python train.py --n_layer=11 --vocab_size=8192 --activation="swiglu" --rope_fraction=0.75 --qk_norm=false --bias="none" --init_std_up=0.0175 --init_std_down=0.0 --lr=0.00894 --beta1=0.9 --final_lr_fraction=0.0 --seq_len=512 --doc_mask=true
Each number is 500 + 40 x the weight over its row's rms, rounded and kept within 0 to 999. Layers, rows and columns count from 0. Numbers have three digits each. The size before them is the row's rms in percent of the matrix's.

# up: layer 7 MLP up, 2048x512, rms 0.1, rows 2013-2047, columns 128-255
# down: layer 7 MLP down (transposed), 2048x512, rms 0.024, rows 2013-2047, columns 128-255
# gate: layer 7 MLP gate, 2048x512, rms 0.0978, rows 2014-2047, columns 128-255
up2013 122:521455459557474541559384496496486467484509461491483467439492461564510511479566519519503496526542444485435493476471496486501537448524531462583495450487559464508483511528518524471546520482505476411489459483534477477413483592495559435481446504540489519559563515520581481520538549529494470512508519443467493530510494443516471498513438493469478485428428435529498524503509500523513482585515
down2013 124:536487494517481550500563536506465466403506544546514467483467450506505506437560486489567484561477471455508570501496478524448460477480503476490429518530499385578513555502470514512492388449446422483483506579509509494467506479534510461474586524461541499511495550496414522455440535520464505508542420550491419451508503527472583507494542592555497397583548517503512560509465550599483514480532
gate2014 140:457548531469438502524469476504502469519458464419467523491489477522571483487499444505564550444436512471524567468512477527526547523437453509518537476521505512528471457502480511514533513571490528508533539503490491460501520476499550514539502522551560412447481501544543541407522509469484437551485461475567444519585449441474474475490453515522539518536431488533445490465565509491537506535435
up2014 148:425472627459513568468492524537441517458485503495480546548523533495465450539525560494505500495474537442472500533459411517544498466531445539538563465495467525499500427530480438439574563486542533552496487475501485502487453453543527498454523504432488585515500546548565430460467474455508472481505514489440437469517395524481523488487476462488482453502475563460512522484458564499460479567500
down2014 141:528577485492469492502516496464467521487466510564392486532520507552454459500572494599492515466470493532516457525483529457526420473506557460445526506456494593465514478462490521506473543506455536428522446526578513520492470492454451500458508565555381498498516448530454492516508546423462542493475570488497518501461451473524483547477473497511554484437486509539504465485533494489502482442483
gate2015 088:502471474502499447490470502569412509444541513496542482564509536600425547501456495523590558530556556556425446576510489501455479428478496570456514517484461483562546428552460453440483499553501519532425427507503537514526491561550561534505511518475583460479544586460461510503530496487459375489528482607469500531476502482469507471552485570533502510502488462501550526524478451522522542482488
up2015 082:443486490485493447506541481544586547550544530476569541524505493504447556515502517553501522462468561501529480535479495514510501559520544566579494521467504561505456524508539450526502460455519491540473525524530556494535488485472507509535517503492485506496558557501597517515478505418529528484505520434463496549537575497436464458526494481492483471480499519484571549528554477565391501564524
down2015 090:485562501533518574496488537472517514529525514470535462469450455546504499498498544455488507487475468468493510487473535532395514503493484472411516505491553501563499494469495469507491518392492516547486496439460465509440527481445501483569502483423555456455401455489497500543519547459482508534494497564470498473489447517547497489456555516551411530576461515518491467511547516434527541528472
gate2016 025:488543559486473463457519497463503417537437471500534471508503523440473459544520490481540408539471524528561471497446487565491426565472486500571563559542539551587454526566546492548506479434490444447517513498460532435516524542506468447507534563498473458540492524498495444467432512543550456554512532544471499519506544537482449447515558509531554481508462468456569524505539492488474471473559
up2016 023:523570505498525458483499509577524515447484478482462540498552462559477507496548495512478507493504478496465500509536421451572458431517454550457426454440511517460582464458497438540480504586486484550493441513672456503483428510486489546483539495466492534532487514564525513556553479426468556492417514442474520537497491499429536471511488502469538488558459588456438520552501531501454454584493
down2016 022:579494457530543486554465486462474471440479519553502433516502526486420509485593485581460470477452470498565583540555505473498474573553557516460424578553469561533474523571574427461555463492548513492484517548582498450472525539521544553429559444481439520433509526521525486548513518438417546483450506506483591497484471489481497493489520470514538527462531572502468502510418528526522435541511
gate2017 029:470555514513550479467376483492530462500469483525508452559508517503498506500488501548490552460478484416488539547454494510477487532554504511473494527550460525540516487440502481512493443524486511533467455471492461485473495485523489465515509477507524417471554513550536465507571538458483480521459488493558454477467547497525497543534565540569477495479499515470513606485462526429522514542470
up2017 027:452470507467461385445482506540458442517507525516481526431458564455444447501449496546578565491491503480580514467498533557526498483505572456521473437522462537532494539467452485430478541528533540510483501502497481522471476472477481466521472563519506498532477463461456481544556535477506539512461498470512487510494528469509498534470498535398487508440483479479516584567542521443541564581484
down2017 028:572514432449526477474472530524462392479518524494477449530473449427514505477412470544590493492505528429566515485496454603405464530494528461490477550502463536415513511560484512476480574477556508542469506463541494452517470484473561500488448499425498381478490457476509441516548448494533438500424454477470499536484478444529501464424517482516516545425494469475471478509470502493474527566502
gate2018 120:535547508474496472460498571539556557540501484498495587491451502557506465535508510523513507517459455376448501483515480497535501534477496525457421518484408562434465495483492533527442495573488485486487569489466567524484521502568520570472444535527523489434506538513526452481510571458436513525478502483582559510463494456467529515567515587460499470471504457572539516540448500496515505526508
up2018 115:514398496497431504475477481544396526594454477497533487455495482461494565528508579437524542542452499564509492511525493489429490486575491416475461510479483487559414527485562513422519534499566473542430443484480519551530513568482476538463521467525523517470503530517503519501527432449457546461457542508516527530500546504497460481561471547502495476504466499527563518554519506449527472456472
down2018 113:582430519602523562497434517533505541519574544448529457552478544495446429486472480541503514486436499533445525481473512578425459480476509519532545531492534472462407584577522487479560454461450536429482531460463549547498485553461466533546482552487451474501491444452536516518467526511427521459563462535465541448439531571472475560465481470421497529447529458526535489470504495478495448535496
gate2019 115:510535435511473493497479430546522507540494554449461465469522466519530553528528476498494483522509438522477476461473510473483573543395535465508523550491493509489534481512545457513552481535455503429543468563519564512507471488527504467546532523486535513462460508550527403457525484428508464557422584533521442488563555438496487478417445536489476458544491485526547476429543535468504420534400
up2019 115:517467458554437502511446582437494465461517408516526541506579500488458420480471469444518419466524515482515535501443479529439518421458546540494456529508428473452512444464447504468500445503524463481577509455503528564467512500545493508526539469488582511438519520534505526473531511477511473536461561618529458483545594471505537532466425475566423444507427537494541429476450496435476513527474
down2019 117:488496485568417526570520560503500563550510470505423473477536515503486476513477464592488452459463507506491443514511477536507516522515501508488468494516475457494545467507543460548547473517495629466511471503519553514539526502515472520511488488476453505544529517430541492522453552582484519572485471449507478503461479528496468458470552506545431439485425495467485567430492472504477492534524
gate2020 034:462578517444438496556586536470446563502466523594502561448491454561536565443467535534547509463532536505588557465591500547542491464493481533511487487500568518441520478482565506468468452496520421425529439419555415518537544546458501573456489530494477444488452416527449489485479543497482470468509541549507502511481505449443426502520500505539572453510459489495411509501542531517510543414520
up2020 033:478531447578403509503530605464479442459425498465551450439459508490481503536538512503515502532497457510455471490473552476436442548539528585455489522530547548500481510452484495554553488484516528558471608512528532478475500512552506538525509457471427537419509534534511438540520453450531476539462491434511560503503471551472498479532532445487429456498468488511512431528437598527520495508552
down2020 035:497435508502555456495612500525454536488602503524465465514546453535459461500520479480475487524477460565458479476461492491527466503457482564490451617486561562541574471535455537554499504452516475534492508571484539521545446476499464456450512520496524478510507466475455517482563499503533481516607493505487473478528513479486466544507535518588529565578414480502459565589500506500541459547531
gate2021 140:518478552425513481478443459543535503568496544542502526481520553471471444443509542496515533501433463540528528546498465515574511474474490498499522611490494472508493481521472549475532453505501459397531508453512455470439485506511508530547522532448542513505520446489507526545507568476523435579464503444508478497432455474523521504562451498488461475514592530539503499463428536473534549521485
up2021 136:464505421518530462546493585478478565475468467518539547534547458527538503408558442572512557514551528470471538464542592449513550458525525547500519498520577506481511498512472476496507428480494500534470494498472546532455529450492387486502474490576509590477494456518548504554482515566463560520466488476462548497498530501488511497462511441484421456481482467528565401468580480513471556521481
down2021 131:514480449558478502586488399559491469495548519511524541572506492542492431486590495530517481477432482471497551432514556525536496456484490545438532457457568488508462525421496466493481488456494489512518459493516504501468527516485471524584486483466481469500442486469489519437531471573475455503459515474493442421537565517486520485447525516488492454449501490546498536487524502502461534457458
gate2022 099:513456469474514544462499524513515511528495528544541542425507447526493454424516450523475530471464454532454503562543521487427481518557470500528535465503534550508504440448532529450474493519436541451535548448550486474480509470484564455518515535547480500520509452499520449469507475361455491525460518473562533461486511581572500501475448605529470543532419480536502477527494448501488508533511
up2022 105:477477487532575512511528470476512517594464488480541564444462485523493479485437476461487499464472478508500484521545507602524520477522540537589588529513497555486553525511454509541561516490430535448558500550513475548453489464448511445483574479568543451537442452549518521546493559532432494480428578495515451399423500505503499518464463521479459487468506487469535519549457515489432554510483
down2022 104:565509480507443555513485460519427463471496591496549537480462424452426514511484541483589475543442515411468532512462537451466442526489466499536478525556524586481506484523504490432483518515504491439502558501526491561479488520477463527570532446485480475508500531485514469509524473512441490510587548538551501508450521533492511497504461438525463532487461538557487379448426512516433461429573
gate2023 131:538431509466586461564438494547527533501520504421484512442488552474456510485462506589500495500492505486487508473601523479502490603556484480415502512566543554500488520540500467544515449484484503489538523486480572499487534464524412436445477581518454561526519485492423585468526478494472488509545505576430448451529502571474400524490484529455453551492459536499497424511600506463460490504545
up2023 131:497487510495463505513532563504485481520494486513571445531528501475546575489485481496466452497476504502479562506455420528516460528460528524485517529440523446489513513471444514547506523437492574457536538503516469472538487507486488507501591497518533478534486497515509486492498418471542496543458566485531566511536554559509541486482489403555468474507459546517466485436439551543516521485443
down2023 130:531441496403449493559480519568495543436503489553517516454540519519432505536472529483550441498496532475532464523481552488458519501494542451516482545489450535438474515476569555475537468502477540440514490529498492572491545554482514482504547481514497489480547489481519484550529596490466454538496443529614516495464461507482502505536522498516504464480472461496463528509442425532448475507456
gate2024 032:455465423511488448526503457470492547483526528538430483546552539554474585500465547502635513539496494504485528498493547509460514516501500425536511492543518459471456521495483524496462503481456470488575440499553485512512494516487530580475469474487460526521495454473501466485449522495472496506473536489506527454530415541411525443452512467459458464539592532519518559520517578501506531399544
up2024 029:508543511494517529492437569519492446519533486481554504492462475473564499486466510520477487436521525468505491578516420552509559530503553557435464483431423505533485448514525551527517493485573465517440554495493503558546489482531516425553480555507530475532510568481486460458525491482530503503546447445558455518459551391519493533532422497528524514483521529480491503524525482461479461542454
down2024 031:491498525478531525481478475501516554487520441467497559456453473449516568464492475475504490548537538492538471458499515420478500466547465552509433494490498553521477467546508561455425537559422528546501475544501510550492507459571506408507529535463499515538489526542502533521405510466533485544525482532460488522499452449555432562511548529534521430512568422544505530531509552513462469472505
gate2025 112:453545529481549516549568526552535486523482477497538492533462470451454542511430532483515488492464537468512495514378479475487480495529523428502478551473516554519572497575583508551562502494496488469511536481494489532551553561466447509496530483566516526525506435489459460403471511452504519451425515521468528579486507491500521433553520463460469425484559476534548496506470469504499504496485
up2025 111:546435553446487423599474508509526473444489518424511496518488491475512506496526513535525460492471563479572497549538444513410493442450532499542489524438501510496557521487480517527528491502521451486491559554483455515518517478490509514560523496510484502494479514524543466482434578509476507557441505579583519504562486469493396517453454479427527543454501446478551507515474523484465506463522
down2025 113:545440465500488540528533518537503448568467505523466536488526493553493577463441543478549591549451549508441511537481522469433525554544567547477504564492554561518505524462465543498581439477438527485508446542540523460495508451494496539455559530477488514495494421470516505527566481499475508520476474436509510540487478439542556540558568457562471430526557549562419495505501518513496481530408
gate2026 111:603481525498503495468427432472517522479439535464483426525479541543534594501502470454530491539465547473477528549519468525483452523407480494473465530469500542577460519499490489494501519468486519501487516501466517532485483519511471534506481497470509489520500477538522510514539554475479529523484547489484465466528472457555496474519576505536533444589487498491521527537579452475520574541490
up2026 112:560503555445493497507492464565501551475451503484443510533500486525519496532495442453524423569480552487468506503543545490502454489562476502407480474493508498483536444567552530473503552557528524458437548465466498503556481530545508574439465493503556542456459521541483472539501529493507479481452480510468493539481484437461451528538520494509465456586533407575426592532517475392547522559536
down2026 115:530528525574484477489508516511502506547421414538487504575470605552532497469473493442493486575565497478475517551533536552491519455561515450513501499455475534573537525589523526492503521481495586536491540473507489457520445466513493523485487513501450417523502399449518526454563526473450508487518490507474573456502455417502471485526554530497470486480454551456547505561544445475541473440529
gate2027 087:439527450431459502497527479476578458492537493543484456533527422508491552573471433495525383432442519542502512516511486488549462461582504528480505518496467557435504513428459526559521464514521511476533444557448478501539550490472499393491494583452504458526496513583407525412600453472490462556523475534492538458515474559474529500500493472431450550497515377554511513488579471574533525491479
up2027 084:447560462467538494525553485514550511505552450591435481459489536482499555579430547575479449405458450567541520520480453521477470474578483503431500576499476451447572471438454507487504497470512469440469476507419522516423550480423482466432512554438490470559526506568459529421540507473525447521471508526530520522501421516480490458521496517480491531520480465552467486520524546595586492465511
down2027 093:507425558519501480558508455446489506501543548549479546486514437543513538502452459493483553518508496503548532529442412529484497565541431534490489503418498492457510534508468461399465529520493435437472504519532507561554521473398446495538533536556532444491475517485514438487546489411496480497502421439537493546501440467495511535537468486468487476543478549536529528497534469533497522511543
gate2028 101:560514497529546528547549515447457470516508474473498452533463438464498513552546477485485464468504511481539443513551532528544504510592508532459477485486474527551493446466514463510612534466520462536584443562443452507487443547548534546516517502474467516490470497445471551526465542483536558512534389494532492541448527414469504530489516439534545492532444491481517533500475517471509525418366
up2028 106:536488448488494534494429549463545591575492503560484497487534455463467482469372481464455552425434535485478579486511495459531520484437605479531488503483520529532571511554514504479492492537557468506527459483573536489521570448479510474481503435514473455500520478555468510512522513475528459440517551526547485457514493454496476504523504460517572538465473484458527397484477519496533487488528
down2028 098:492508505460493532528513548446452437559498508505504531515446452506548606508539474483480481479460444451500478485521556510524504522551517521444473483432481496547499480462460442460550496434483501544558467519564480500509481533558462549475459475474524499375515579457475489518447496511539516438512480464487529498520512402485539438481478584497545522457546472496472502490503489522471492456508
gate2029 137:504491466529536508518481466506489461485501510524462432484486468502513552468540477497463519503471509531497481447411471564497549466521456546533479453528517448496382536405500524440450440500473551521455523528450494472546504516498521484494545495465517475495474490524546531475501419528493445466442509531544494534532509483475474563563506519468569431500417485509521525502520467511531519549495
up2029 138:494472443473494512503449530489511488514503529521468520513469484559504525487573537525577514521546494522469518459431578545540481475528577545498445490475484558501452459466539491511485498483453551490478480534527591531535438492549496541481527534524499526524507568483497521529461533520481578463520497480576511446494437443544461474430511484497466453484496489486584534498496478530450538456458
down2029 137:517570518465424553450523491496620539525521533547609498481503545488499528513490484484549477505495494450499519483521510472513492501459497472430535553504561491530459521540459490489467579564500495556545508455506450560555497605509485513513463556467503502499507458542506490499485468499543492532550464427461527508446440610591547478539556470497426591485549505557446468483483594531447507480526
gate2030 124:478536443450531473539523492533549491464480510478458480541473499486467490457518508467569474429469465466473467510476534467475534432458545539447476464533502526542465532497499489537523447439473563455516550502525500498449407468501494564504451462512461550441489559533501544444452474506497408506508483542501485443510532464588530518496537550502491467494494502489422450575518481510482534543444
up2030 127:458451537520551529499510485532464493499498502487518511516579492539509500450453398545542533491508452509535495457549449528499462489502538480491519414469506424474492543507505473522542507506537538497484557518524522643521510533492458542431492576462464577446445505436497507475516495517489562472493504489439432542540436521379578399560470522471550545518501490465434450516533548498528515509535
down2030 128:553551489530499426427397450459585473442553476477495549450516552500521506462483507440529583520451551460504468534447505547571482491512525460534535465512480457492460530468442511501482487471543460528553493530545531494496565470544473503534510485452610540439521640523541485417460496486532564509441504521546418557556555554445568482577442565478541562493526522439460495466445519512552514465503
gate2031 066:488517450487502489486436497568518516500532515600494508428450520529514478473491456514520513503570542504504472535471450528477509501548451496525474509462534476531477493486518567533526574500517585439474486486438524481465446504456480579484525500478458471484454467455524504459466473461523436587461485492445546427504467506492514531532396570497436483521556498456498457493494504508504508509488
up2031 062:551499456485528515486450492548488541531538487551479528470457495559504472542488446548533517432556490460518516482485498502442484515533479483481495490498535492426464460509514518507496578505467558462439487494481524521557540503510473594475536466563452513493505395493530465469459462508533492545443484500451557443444513486486482543499408517391433494510539513506518476470464505556503448483496
down2031 071:465571492477476493512492475472467453470534459585489450558471459458555474558476449477511449515508481440512466496529507557475498448490469530540584481543455430543528537521492531512568505525490472453449548535491505539450466528479533548421442493466473494562483414532521467503471475497478521544559494539591549461537477495419514466516420543420534484506540452460502554499480469508527565508535
gate2032 149:432521524449545536448449508513522499583521545495451532489473582520498438483460517486488565510464496525562495533482530520500553493519491492479467588455434463539471498494522520498461473545530510579511581492450510568458501560472543527546405515546478451409473493549485473448526407511438513551521522511513437462517492576533507530460521441576486550468560502486581446548493425582508540462523
up2032 162:488510441497542536491546476510447529536497518453488475415465548445509476569453466559448473562513545524499524502531495491507481583582499440522421462462461437500533410470487537533535484547484517504489527475513454461467504467460535548544531481444504545547567484572564500493542468529509484555459483524495493499519560501485470478447537439582468439407512509420501479498492479506510459510524
down2032 125:471549520490532561487537518427532473491504440470506410475498539487491509460488558427568507441512419475569470495494415466502508471471503439529529581538461517547520587506435490421455504433496465516558499549588455511502533531495479433462450501510469524504496481479459447506510502453505454593541491444434491521469568498519514499477437472494459489464511533505528504538418524483467463471483
gate2033 049:497567512558478446541490516455486526460518547487533527489554435562505511545532556474493538465470508516447511410552536454483557462483523600470538457549492551504525519483501521489430540548462526493484530520511571467495512467524539519463509462451524609504559529493517545536553435511441551550489477417445573499548535547511462441484528508487518502492433496542455492429486440502444449550531
up2033 050:544442439510512507518496481499584497501581441429495565466515483458496463457508473521527449478519567412617567458472461567525513470589469478456470512473500514463501545546502550499511432515509470443510503439506539446505566515496508473527505500475484476495492487449451524509463490512525478516475511590540452494485473512494525496559473510496491519470542467472490494448494495538579485465486
down2033 054:477563524572496457562481573481464456502473499524589469524474541533536564574505500579441511473493495486543442468509476392538479469531521501566488523580545530521474517450483462459484456508488520420512503484536509456486481453548525490468468589432528580477509548541501526440571563529456513547525568568509492547466485468572534500509500562561543503435491489507507482480518524547483439516561
gate2034 040:527474511514488544498505492518518499498480536454461513510441523457408513487477523541535473481471491461481508483589530491606496402469481478542490452535587591533414558548532466466501455502545469480507518482486483554547419548544465520617487519507582514616519553490466417464496468511519493545492499511425532573527483503525496532535502482522482442508524532516459475475431503547456589547509
up2034 039:475529478514531504516528524499460470464522562489542541473533493561512488523536463420458534484481502507491463470448512517503466515530505494486475498434440435469578418499495534513554511507455502504534520524482539464511571464457521436457524463454388530451481452449540572493500573498450510398484506540533541508453497539531501485473517473450514595578542423488507548573512408506568471479521
down2034 046:505521488469471490556578494579452499426523566435482498490554544467481535470565414577464484480518518499473489493511505497529474508459513492549550508538554572487539602505469531420519536449493456423549528451530531522504456483511486460520474545516551473522473478558467435471522553458521434516493524522452469493507524491526506492538512493460553470520530514467524457492517559587478516549461
gate2035 106:451437515459522574498557455436524546505515445479498480503436532513435469464571517536457555494454555458456458508471552431477540473502463543432585452526422514392519501536544586508497503430517527425488562502506528468470465509497506413455475493506473578579520450407444472459493513413474537516535456511516518414544506560526557517518441472545491496471460441550505458510606516566530488460480
up2035 102:483531472525479513490530511495464498560522560487471527518509516529575490440585482500475484468539527504542473454516495541442541482455412517489579544449490439579459484490532504462477570463535532512494527527448471441519496427536549472506464526533523405458489518518452488588499481484458579518505469504436517610459513504468506516486493479447467598510455507550498519472441462533527440552489
down2035 109:477499472463522501490525485465500533559563481537521512424471497523519502533533482487475431594506552525466538558469515491588534552495565548492493460571485541429404503509540556515530496601488500547522481480560463519448473520473474519449484514469426478460488507496487508431541566487461497469399471520530545447588467563565557433518526512541535544495482524510408471472415491428563546439445
gate2036 033:445505490479489551498470452503533596484494532491544448501587500485470416476527501549546482575430548528531466506458511487493511418470426474533592515508546508506503508445484611481632496444503499476474490513516582454541513477500498518502514548465546572518474581495535453466476398488507515527534499473449511477543538563476484525492500538521530537497552521442381598540501468504528502556432
up2036 030:491499566498475521477506408497527501501472467459552479455483480417522526517415517482501451558525557516439522522605509505475549523461467501429478467496461497496522472510500463466450495624452441510504478555473414504442476480540534444486522518499510455503562564518586521534475543542542394480480484487477476535493495459517538446559464523480488522518536526539551464478518490459494411527468
down2036 032:481501528414467460487541530449487424505489362515487466497457436490550516541447446507519527460502523467530485500496458532511507554512518483467555479523476548452478481475522482555532488553550506526481512509478450492498484509547540524413491431523424476494472419484508506527512474523580541468528520439502565534386507498526439516492458506437502522533446635469535515497544518534452515432517
gate2037 147:581505495531462522500489463426471521549476542474535541479531475455497501547526472538495505525533468521523501475454464455524444527576477499518531521519547547535514573521465447481501488494479490573538447514523547488553521477478462493565480510444468573417489468525456554496586531484505497589482455460487491507550506494524477548542544493501485557432520527480515531434494575529478535553518
up2037 140:560531550528559515508492449464525496553527486532453580469490531474496549491486517557471536441461463475496526454501553538448508476438480511460495504497436424601496503478495548558484434481515519574489499441479507520554551488539505483450495569480533559505543457434517439491481503491544437461446412475518438496538503442539478459584525511526509532560506525525503518478453491537516461449483
down2037 129:431482412470507516434453433474506515517564467488447495503480428502419530433462463536494493548535516466496496456533473554532481532572520496414455488451520498537490496547520489471511524467446475453498489495523493519555528503579465534499503555548518540393515474575490500470464479429554508489564531550510542503550507455477506476501517488495444434541447486469464500463487517502486524516473
gate2038 061:521529471523477478488510487477527453495503541549528565528441475508481477516498527530399452466488415478472488546557537534480491488492470450469475499562516500528505484527531499426494511499479440516483486462510491453458505495465481571470492506513463510521456421466542489517485470537432499492584441478466507490434440479463466521521545477491551516508541501478531409468505443510482533417503
up2038 067:448489559476530449502448472446473455505448502494479473522522549566489452483454480514507515473523512465505477444455523484498463437557532504474543519578471459501490525511435498482516576514514508494495534507537589468496509512463491515512545524514445543528540563503488469473460463497518488544494522463474499527549490506502495501458476422521466562520555469464524550403507499463455416540471
down2038 068:485533515503455496477548562516512472516510491603483518492418508459519523485493556605455485424492496485577492498470513583590490529467446584549529503448507483523515480518516495477403462452480531539474557486552471500467474469453453579502448524511489490527528476498521484496558574519485507479491503495510559472475470443484505500459484505525488437466487498554481485523527452590525495455390
gate2039 076:383558524471502440551461484499532482480534528419525574510488481515476408517480472519516496508495483551505596495510488513556444537513484469556532529523495471532450488476499442524533521465460508446499549443475441522521506531478554511525503455515486524455539435474485475418448495501447492395484484502528549445507514476554587464426561452470503482569488486494551510466551525431503513427525
up2039 081:512431454467524506533541482520468491531427505496542524487517513454411486524478532528520498471510457499529550509484497586494392420542531476569491466504562505511457483561490573507478401480502491443478481518480462477527502415521523442498522554529481531527548559522459536465475397546569512523542564403537569489458547509460498489527477472442433512570531487494529530600537487610481480464460
down2039 083:525480459463544542503498528535537480546498589441548482477520507495508445498423519465476524410474471386488583466490481453520532510474479527462486556497521485523461458537503510389534452542537488450430522559490555429534535513485511500483411531565488488493515470513438488516492504466522493443437463545509514519444533480504556520433479534510394550498493510492494498515542465503516440498605
gate2040 101:500490528479450552585464458519531525477490515520532507558529486597496518512551478434509528460462523507473446528441589436483542529504543519547491486490488487497497461444478508478544583455495505521506535493492465442493488446454507466456566570472516530511485467510476520498579566478418503481527506506470582553446454512452491503469502561499539484457474542500520493548455467475519464478596
up2040 105:443509478468484491508469536506496523459526538516469512541534517428499506535563536541604495555447441468485476503474498481419496534578488478533491512557490494493488502544496498430600502515502545516472461504514531512494537468542489597487429488500464526505531426540541520514467487515446499528565514549475492484551507444521543515541465511517514521529427522468457491489473592516561554524498
down2040 112:524545468550561498490447473443492512485534475542511443516550542551504490497443547499435468500545496465467515446512452456534442497496525531540510486518480590496481542481528513549485530521548513542461504517514551475534535500476500475519488402458467520521503472479464515506408469481544443493441486555558473486462520492570501467537504533483472451514498527438463451536515560448484416501401
gate2041 035:484537545500443541564529505507483568508500472527510523461552395481465510500446565493470452481583476482474510374546506485457521485495485497436455550508518607527530502521488523475495485473573521557516496475504488520449476488476517479505468468454497491509488475465500415443477590487471502525433511511493577528435539477474432495499504512442490450514541481523485495450501491490509466538517
up2041 037:523496482473412587520514492499501529464517591507515541435470557488548552532452486522460487506487452499511486441478492464529466438464480500547474537445513539486586429512504465548604455518510528456464517473517434553489506556492539493494534532515540484535463445476468519523543478484514424527483491463529508496519472549571450449569489463537530453481521473463529542501553472512499619511539
down2041 039:540456501548509502435505505484451604481481457553476505486493569454502531494538515559527479515458501472527470495494523575544532489502432502545525549452556581471472501505492554472442433464586460520537379480469535533455488454575460519441507505466546520510437487564614446491411571404521541504497512537459466490504549487519474562482553498444434483498498473521459529449497505551556490488526
gate2042 065:572401512460481492509510492477505524599440510549515477537522508563540503472451465531571498518474506485503497457464488517522427457498499497529474532520499531462472491536517417529535566518491449530496462512516486465533525529527531515377485536516475498559535530505526530410466535484529437571484447412533549525523531519545443533439443580570496552484490538501511515485515478509519404471479
up2042 063:574404493492505474538570480534501463546471543534523481535552517501509463476470487551584482509486528483478528480484491521500382539571477492599526619523493589531493533614517436464526529472504451484464463490504472493536456481538452504415497527460434544524524515502512493409465532470476464509447504456523501478479533527492498521446439561549481522449465520536576465432467503494558396484503
down2042 076:490473452536498442518524456507460518497529458535502509522487472493612504545491570515476536542495429531422507491420491446526459468413502508486522504560450494504526476542555518508434506481526552514561490500480444502485536546473579528457515513487531474532548439519524541567561433437466499518514446525475455450533508455527479491582473516492506475500475472520485520596456541449563513522468
gate2043 061:491503523474480454534485539498552475490462435513596539490490434538477540496508458526523538482497446424494492486559487450489541528483517502442462519456497467546506478458536572461500486576484469467546493484500462519507538445522472423442561514558482483476490524604423466497408504564512524547539461440445538482460496539471518506466519502516567503435493533463519519474529465489462493565512
up2043 056:467480494491512475509515495462534406521529471494553575476525460515520544522483506485471537503527463472500521486536468503473533518498533554453444526522537467560538430507520505454498464625457524507500465453541502531603458466509495446475541503502478473466477501551361469485412545501534552547464467472420521515465469485527545550492470494566591471413497493484458589516531507504435519560477
down2043 072:508518437501519485519490539507497554510486542536449519452521484531494517568487544465504518511547477461546539467548502583518418518541438430439557466458540469501484519469490523577576464512471476408454504539495473559570504422532484369449553555582534449522490459476461480523478517518477549494507377470444474543444459491463496509578509443586468471476462510492511499546459506445490534498429
gate2044 155:470518478411429528531466546491469496503495486579510439494461598522500543556473536499461508504511506547461476535536461460505461487510481565548469545509466453448473501540491568534527547533499486509529494544530479432484440429514495502507501454521514532523495485451446435531561466467440532537514530493486495490469472527477586541476464508474454521530480528504540516562509488507490601517544
up2044 158:529463518575556486584498590484466495466452486523473541429426478522536496514502595541413510536452550617515501479463560506526446421590502408481492491470477525491462508456475521515580522481424466537532489532428464524476471448466539482500497483520466509495546493537528503497535451513500530511455490545524459522423501545450504522512530444499570528547508483468519493522505500474534526474542
down2044 137:520522508467518486509499505560527507478521445526451485456511527484470452541476519506496464499465509591541490486492479555530514476513465480519566469483467554389470507535510468438504521513486461581486517464517447530513468500516508477549511518459592465419467537550491463490506559481452500513475547495519460499499533587480497561498517495468536558595552474510522488492479473515504523462533
gate2045 060:472515533466469557461478466571420511499530541522475393564519478594544559521496514487494531545444498515498480530488494511529524451572473474505438447527430476517561561507453497540521475498451439479524530454529503548502484484501567532437492532475463526464612471509546515499466513527552470493437388417515497518489509552505456521447540494517498495449526540551469526466426493506534566546502
up2045 063:544512446492557462459511533542507568503437465528546527449502450436470585491495519465556478452499485467471434556446510550459470519467516487466576477458565528492528435496577518409553510553478534524488535504498375457481488488499506455490490533527553503481422503481501499489424524461562530542555478523492497473520522394474503430526422493452507508522515519530501500481465532459510534544442
down2045 069:467488511453522431607464550513560459508560543550501512554500457551542471563487491459558504477524431509514565522444470495558512473452464551493528536517519449504481466496522476490433591514555503561398495548494586522580467544529481538496541515516480451532481524524491505496545418544489578441462540528510567507484486538506485494531596513472506526538493425502448465483574488488482493378548
gate2046 093:521512504448521559461469545454491522504459568538490575488511506535564447459452465501499451411520505490463503459481481481509445546449503452552505510501494450527473519537513507532543519526554488488512547513504538493482456443476440495519512511533445511463544445553496524492518511475529445522559484484458541513527481534472493460564473537427533556359473571515484551558561468526558462514437
up2046 093:508459561558511496518504502536521508485513433485508509464427449483509537568437423488471524598496494517485497500493483574469456528503461516480525605468512470603516505418524448512483424511491492491506506490480478530555513488510556483475455550502489489527497502512471492531486482477501478551546501496465430571553509485489482570455523497493527475493498447489503499507513499453481470435500
down2046 103:525536469467462508445555542459473555506477487598487457485547494534502490524516550530485496383496531442495431523530522501477478516487565449547561560509528452501486470511517516476544562528481574462466494479557557493497443486491563475465470540481470493479475461559546578458561558491457536449516438476382460482454562554457478472523547468440458498436417507523432570437518439531497503459537
gate2047 116:454515476509549518526494456478512539513504497518509471557441496501477417513557525521454536463458464504464509568526544475517463505583480516508456515504493478513477497472501520483525500440481463535533534478561486465480580441456499552440521449531463525425548496545443443499455450497491518477440514486461462465465439568533405505511545539495454508528509481535498507559513500471527534481508
up2047 123:499516460519416476520508470495455533473537521515441521535528503520489509457439476512510480501465469573562517470531498499516467407606537506487514521531480547513492561529449495485566511547445492551496565476490540473471562471554527493443508466529535492443549535439525494480492495483526483487504546483462549501490463513523509462531511490540519456549525512431568485556498490463507518458472
down2047 113:483485536536499505542498566499542482543498522506525469460443473484570545480554501490484442565476475460535485486467572478540546512423509462500496496483415496498559506485480501529468535505479432506518553481467502529432472495502567537498506464496509494512452509520544446480453507510422544476457478438561500463430500468501551465416542509533542550511446473507581500488490501481479468438438